Part of a small language model's weights.
Architecture: LayerNorm before each block, rotary positions, no biases in attention or MLP, untied embeddings.
Each number is 200 + 40 x the weight over the matrix's rms, rounded and kept within 0 to 999. Layers, rows and columns count from 0.

# layer 4 attention key, 96x96, rms 0.098, rows 77-93, columns 0-95
219,289,210,172,233,141,221,181,201,173,194,273,244,149,121,216,209,197,147,283,243,193,189,154,254,247,188,251,224,218,245,219,245,238,220,177,306,184,163,274,92,169,144,198,242,216,210,148,189,206,238,228,175,178,173,186,154,174,198,212,206,141,169,139,237,181,171,175,129,167,258,215,196,239,257,308,168,246,157,199,304,150,225,242,256,201,171,182,368,244,219,184,190,221,169,153
297,222,182,192,166,214,258,258,258,242,202,261,200,140,115,197,230,235,203,144,190,233,147,140,213,282,142,242,165,234,278,221,229,212,215,192,241,249,283,201,185,229,224,135,181,237,127,222,185,151,144,186,215,166,199,121,248,172,272,277,192,301,205,218,230,147,154,234,179,207,185,187,278,169,179,213,138,127,152,257,203,217,174,222,217,209,179,164,292,208,193,191,151,139,268,88
134,182,210,218,176,216,203,240,148,261,247,223,175,195,156,147,225,258,171,266,216,227,201,239,203,181,218,169,193,239,203,201,193,236,225,170,254,193,139,247,141,182,211,265,195,189,225,182,195,162,174,172,202,217,180,196,184,168,217,197,153,221,194,137,231,178,206,253,117,128,222,160,165,225,207,212,193,192,212,175,242,172,222,265,220,182,190,129,243,247,195,232,201,321,275,168
219,198,210,201,95,247,191,257,219,192,157,153,168,190,233,229,170,179,210,79,192,203,174,142,164,180,162,204,196,239,196,170,232,171,211,152,186,190,215,109,298,232,208,177,244,289,135,231,236,209,255,162,233,239,204,213,216,275,187,193,222,152,202,263,155,209,190,224,232,196,206,126,188,201,200,207,191,182,215,258,129,239,192,171,199,172,234,198,170,190,234,278,207,107,181,228
154,180,166,180,154,204,214,165,176,238,219,175,199,178,183,151,202,170,202,226,184,149,159,202,268,129,185,159,235,176,200,139,212,211,188,228,116,197,140,192,235,167,225,195,237,212,218,161,178,248,169,253,182,225,240,214,216,218,208,193,113,218,173,195,185,117,188,91,226,210,200,235,289,244,224,253,176,221,206,128,244,178,299,237,187,221,217,167,235,192,273,222,176,238,132,119
164,255,161,136,199,128,272,205,167,204,240,311,213,216,184,153,191,205,143,238,266,193,196,157,215,225,189,188,179,214,165,165,255,235,241,229,242,217,129,95,166,146,183,220,165,207,183,199,208,196,307,182,210,204,165,180,91,213,195,194,195,147,168,171,287,210,210,165,152,208,260,152,199,251,192,226,197,212,224,164,245,167,262,226,196,165,180,166,272,200,253,233,217,154,169,147
291,199,273,166,135,168,161,182,203,216,167,226,207,160,226,208,156,105,251,182,218,168,209,155,225,118,196,231,226,82,242,181,240,80,156,232,155,189,241,179,170,214,205,137,253,151,196,210,181,228,218,297,218,212,246,175,212,195,166,220,138,246,174,294,138,115,239,141,278,271,226,231,177,195,211,251,229,232,232,188,230,287,254,137,155,219,209,308,251,195,197,145,199,291,121,165
165,174,189,208,200,236,256,236,119,239,248,222,212,186,132,158,198,209,160,270,157,199,192,211,291,171,173,183,229,191,228,201,202,266,195,162,139,201,156,220,224,206,227,192,229,183,200,169,182,247,144,251,189,178,290,185,236,200,213,183,151,224,189,185,189,120,154,109,240,191,186,212,256,189,226,292,202,207,255,175,232,180,234,197,235,248,232,176,240,227,184,228,174,181,146,138
226,176,233,248,141,204,206,191,199,171,147,183,227,225,212,259,227,192,236,184,172,236,199,158,137,168,259,177,133,203,164,226,267,154,239,263,302,206,177,132,230,175,224,183,142,232,143,153,266,163,213,190,205,177,155,249,216,237,167,144,222,193,166,152,186,276,251,187,132,185,194,179,155,144,226,165,227,207,187,254,142,236,247,207,169,204,158,189,233,231,228,193,196,267,244,298
131,143,219,206,198,232,212,218,192,254,267,169,184,200,205,166,255,268,161,333,189,201,186,245,260,197,121,138,245,235,186,161,174,274,152,170,194,214,166,194,237,202,203,230,199,118,225,159,172,230,226,129,226,216,194,251,231,189,204,181,231,98,209,143,167,225,167,117,186,171,123,208,247,180,243,171,251,248,264,177,162,186,176,270,226,182,215,128,96,230,250,276,234,193,244,189
217,201,248,208,187,173,144,277,189,87,182,170,302,182,200,261,279,119,133,259,140,231,161,191,218,186,127,186,223,270,221,121,237,177,159,212,291,181,234,180,213,190,163,249,212,129,162,132,158,250,214,171,184,217,237,187,276,271,174,156,175,154,165,231,173,192,202,113,201,213,153,245,269,138,215,299,221,176,227,236,191,175,188,257,248,171,170,215,244,232,212,183,142,200,213,169
187,134,221,222,181,236,182,197,229,169,211,147,212,167,237,170,240,176,188,185,161,207,207,158,255,166,144,196,167,283,229,192,226,262,203,269,227,157,185,131,296,233,167,182,152,125,200,158,166,227,212,175,242,179,215,217,336,276,212,175,177,150,207,225,200,164,149,134,182,232,112,165,293,222,164,237,216,180,170,178,128,191,259,276,147,172,149,193,193,253,264,219,211,170,216,119
153,177,117,205,240,215,169,239,201,229,331,214,222,249,118,197,198,241,203,181,176,237,151,207,209,206,210,156,166,233,143,260,183,199,242,185,156,240,199,175,221,209,182,157,132,208,148,242,190,214,211,196,175,215,184,152,175,123,187,211,231,314,196,170,143,305,237,278,210,242,118,195,226,127,137,127,222,207,222,188,194,250,152,260,219,193,133,196,152,210,122,214,201,175,288,176
152,185,242,128,208,190,130,130,229,87,245,165,208,165,146,114,194,225,274,304,181,255,180,165,278,130,203,276,192,256,224,231,156,220,182,267,255,241,178,227,227,227,204,137,163,144,198,269,144,242,213,242,204,197,212,170,305,226,204,211,260,100,118,158,167,249,277,217,194,220,179,210,222,227,211,143,201,313,186,163,169,303,142,276,207,199,128,255,188,242,190,144,245,181,242,203
212,157,184,235,137,224,255,193,187,219,186,164,188,223,178,185,173,182,213,187,143,233,195,181,187,241,170,127,115,219,231,205,236,198,209,177,185,168,175,201,225,208,227,187,208,81,163,135,205,229,179,191,192,212,234,133,248,195,220,163,167,235,204,226,162,137,160,180,220,195,171,245,264,156,228,264,224,192,213,172,202,188,192,314,227,230,135,180,238,214,247,245,211,310,216,157
168,133,255,242,115,207,277,274,154,199,110,207,208,248,202,276,322,231,180,117,181,206,167,168,155,169,204,129,195,235,87,251,180,239,181,158,216,177,253,140,168,198,200,218,117,206,144,41,213,284,238,119,195,190,201,276,227,260,239,201,183,181,203,170,204,229,161,184,166,216,176,195,176,222,230,178,254,196,186,268,202,192,256,263,145,208,226,203,186,253,345,235,232,282,177,145
130,239,130,114,209,130,221,94,300,135,122,233,174,235,196,159,221,186,233,74,300,130,211,174,122,276,229,220,266,214,143,170,217,246,189,292,250,174,175,197,250,182,179,211,178,261,187,223,263,211,191,204,242,164,180,246,137,196,188,197,179,254,167,248,266,195,209,193,277,158,243,241,239,263,230,202,135,213,150,193,249,172,281,265,193,202,203,216,194,221,275,105,186,110,110,197
# layer 4 attention query, 96x96, rms 0.0967, rows 78-94, columns 0-95
288,283,182,164,150,180,213,210,245,293,204,225,164,145,184,267,266,216,138,112,173,264,214,221,142,260,239,224,192,211,142,273,162,172,294,207,205,220,233,208,175,229,272,126,195,173,140,190,204,171,191,173,228,186,110,150,236,178,213,262,246,141,108,184,204,245,209,226,201,208,259,121,289,187,137,181,203,246,210,174,201,235,165,224,193,144,138,122,210,247,182,231,211,240,203,220
208,202,189,218,191,156,215,143,232,195,169,220,231,278,222,180,144,174,234,195,113,216,221,171,126,237,261,228,210,177,243,205,230,122,195,258,204,152,205,211,177,189,204,250,125,235,245,172,220,174,158,250,239,133,178,190,190,211,217,198,184,169,187,245,184,250,240,221,181,153,211,172,223,165,163,232,240,243,154,149,240,235,196,229,208,191,217,263,159,298,157,250,198,204,217,236
212,125,157,193,217,224,210,195,234,134,238,190,227,126,182,226,218,233,160,171,231,181,162,205,165,143,170,165,200,188,181,211,210,220,192,195,176,248,206,194,309,236,222,172,291,227,168,198,180,221,172,185,226,183,228,210,239,194,163,189,209,205,166,239,161,153,194,165,214,265,205,241,243,234,214,159,206,91,245,281,107,253,114,206,182,227,204,192,212,111,214,206,119,181,214,209
105,173,141,256,215,252,211,230,155,174,201,193,146,218,197,197,169,193,238,213,184,236,196,225,116,168,231,147,154,227,208,144,191,219,140,262,245,227,170,178,216,168,215,246,118,218,234,236,185,281,254,224,228,239,184,209,245,190,154,152,162,214,273,152,190,197,163,161,143,235,179,157,105,203,236,167,182,240,210,215,178,223,213,125,206,233,136,244,292,192,206,219,228,224,172,198
207,220,210,225,178,129,202,141,215,193,139,224,228,293,170,238,182,179,242,171,247,231,215,188,196,253,225,176,186,215,188,190,276,228,145,209,254,262,159,223,212,192,146,196,170,222,195,215,230,249,209,219,229,175,224,131,196,218,178,106,209,117,169,203,238,197,206,257,78,179,178,197,288,193,201,212,267,157,204,204,313,154,242,209,188,234,119,154,194,224,242,227,149,251,191,251
217,164,163,160,247,266,191,239,157,213,209,188,156,216,191,172,226,191,227,189,235,235,159,202,273,194,135,191,151,241,238,193,181,276,177,202,160,324,216,174,144,272,235,202,252,139,243,194,169,318,217,218,161,283,231,198,262,156,188,154,237,216,289,170,221,95,180,131,197,231,162,209,118,226,208,232,167,219,160,215,168,207,196,100,178,281,187,230,257,166,253,143,268,244,184,104
173,172,194,273,222,278,210,204,124,254,210,149,157,152,226,177,192,215,229,205,166,261,212,211,189,222,235,168,128,236,200,192,203,240,196,182,202,146,181,167,213,178,207,159,200,194,233,220,173,283,242,238,233,216,179,263,245,189,203,172,195,200,306,185,233,207,152,221,163,169,215,138,110,226,257,183,180,234,197,204,204,254,135,143,208,163,180,239,239,208,217,232,214,200,217,241
240,172,254,253,201,171,237,94,229,135,156,241,237,247,211,223,217,131,179,239,153,153,211,147,173,204,212,227,246,146,241,222,233,180,217,293,168,285,169,250,231,231,188,241,194,151,265,189,199,158,184,164,146,180,216,233,207,240,161,217,239,175,146,160,258,218,197,178,163,239,181,233,233,188,117,247,230,164,223,165,190,212,214,186,170,148,258,164,135,254,251,146,251,225,245,146
112,166,193,211,192,209,206,264,188,164,271,139,238,215,217,120,137,263,223,241,123,205,274,206,214,185,228,161,268,143,264,135,229,153,121,184,161,75,203,209,266,173,220,231,144,265,206,224,143,168,138,165,249,160,199,238,163,213,224,179,159,152,241,226,210,247,257,196,166,171,229,192,143,249,251,155,208,159,195,235,212,212,159,239,209,149,174,218,238,227,179,238,193,215,281,282
235,137,215,213,223,180,180,180,190,244,264,229,242,239,234,145,341,222,157,256,175,257,217,252,248,176,176,171,239,288,208,214,177,237,116,253,157,149,202,266,212,236,114,206,144,150,105,183,122,172,171,156,177,275,182,271,202,170,202,122,232,183,241,134,206,129,219,139,174,187,220,189,208,154,227,216,154,159,175,222,278,145,131,165,227,142,177,161,277,242,217,178,224,218,264,175
237,197,210,155,215,242,184,123,203,152,221,231,161,204,202,167,243,196,186,215,155,207,256,189,184,164,158,109,271,281,193,195,182,197,134,308,190,173,224,220,274,178,261,151,190,194,206,206,146,202,247,191,268,194,192,206,170,217,143,140,147,165,193,180,232,254,207,178,141,222,275,208,162,254,222,201,129,147,215,202,101,168,164,172,139,170,120,122,250,227,165,296,159,229,203,185
196,189,229,166,179,224,160,165,187,216,203,215,202,240,158,219,177,246,101,221,133,166,213,208,139,181,205,261,208,166,158,237,259,160,227,158,204,192,179,173,225,285,147,81,168,155,257,234,164,169,257,163,186,181,237,230,165,175,240,217,182,192,179,226,172,302,307,221,241,209,200,199,229,228,173,106,270,296,234,195,168,234,194,294,167,209,137,110,184,279,153,166,260,246,200,150
173,184,223,135,218,220,184,246,194,231,210,262,148,359,171,218,185,254,239,207,192,129,236,130,303,136,204,211,289,203,212,223,228,230,131,181,170,209,169,176,215,193,208,221,229,202,225,273,184,151,154,265,290,242,179,184,188,198,239,121,205,167,225,176,228,301,200,231,171,185,283,184,140,228,216,116,158,272,101,128,177,134,169,281,132,200,205,100,164,264,173,186,291,224,194,114
208,161,177,162,185,186,226,141,198,188,198,212,259,233,228,180,250,214,188,214,113,251,177,184,178,253,207,183,226,180,207,270,228,147,221,252,191,179,171,182,210,171,234,101,168,218,248,214,151,213,191,202,173,213,174,162,177,156,197,253,136,213,273,183,216,261,195,157,209,213,167,185,199,159,161,217,212,197,234,140,121,207,176,157,217,156,152,184,210,255,143,250,314,247,256,183
208,223,178,194,149,207,213,121,203,180,193,178,290,203,237,209,218,209,257,225,116,216,228,220,182,234,188,130,210,150,198,190,216,168,234,279,232,238,93,178,222,129,260,196,112,230,192,119,177,213,163,143,235,195,275,293,216,244,102,211,106,189,104,188,213,181,289,110,240,246,112,208,164,300,179,225,216,51,257,231,181,213,201,219,198,121,201,192,233,239,288,178,282,185,206,185
146,244,193,155,182,187,234,213,200,160,108,243,149,216,151,193,314,225,173,217,309,194,224,210,151,164,193,169,168,211,233,203,245,228,244,263,324,233,170,151,163,132,152,233,126,259,205,244,262,201,312,207,161,199,197,153,199,151,135,223,176,158,162,122,293,150,118,147,206,218,188,250,206,228,247,182,163,175,256,349,307,120,249,237,234,282,164,139,219,179,229,161,121,120,151,201
190,261,186,160,183,246,180,186,164,253,191,211,265,241,250,239,262,208,202,162,152,204,210,169,236,246,195,200,231,149,241,208,183,226,196,212,165,207,163,169,159,170,141,231,203,192,203,145,103,238,129,243,178,235,217,181,192,201,183,260,204,197,182,194,247,233,227,118,228,163,204,170,227,196,109,278,264,211,155,159,148,167,156,271,232,152,186,246,264,293,209,192,284,232,181,153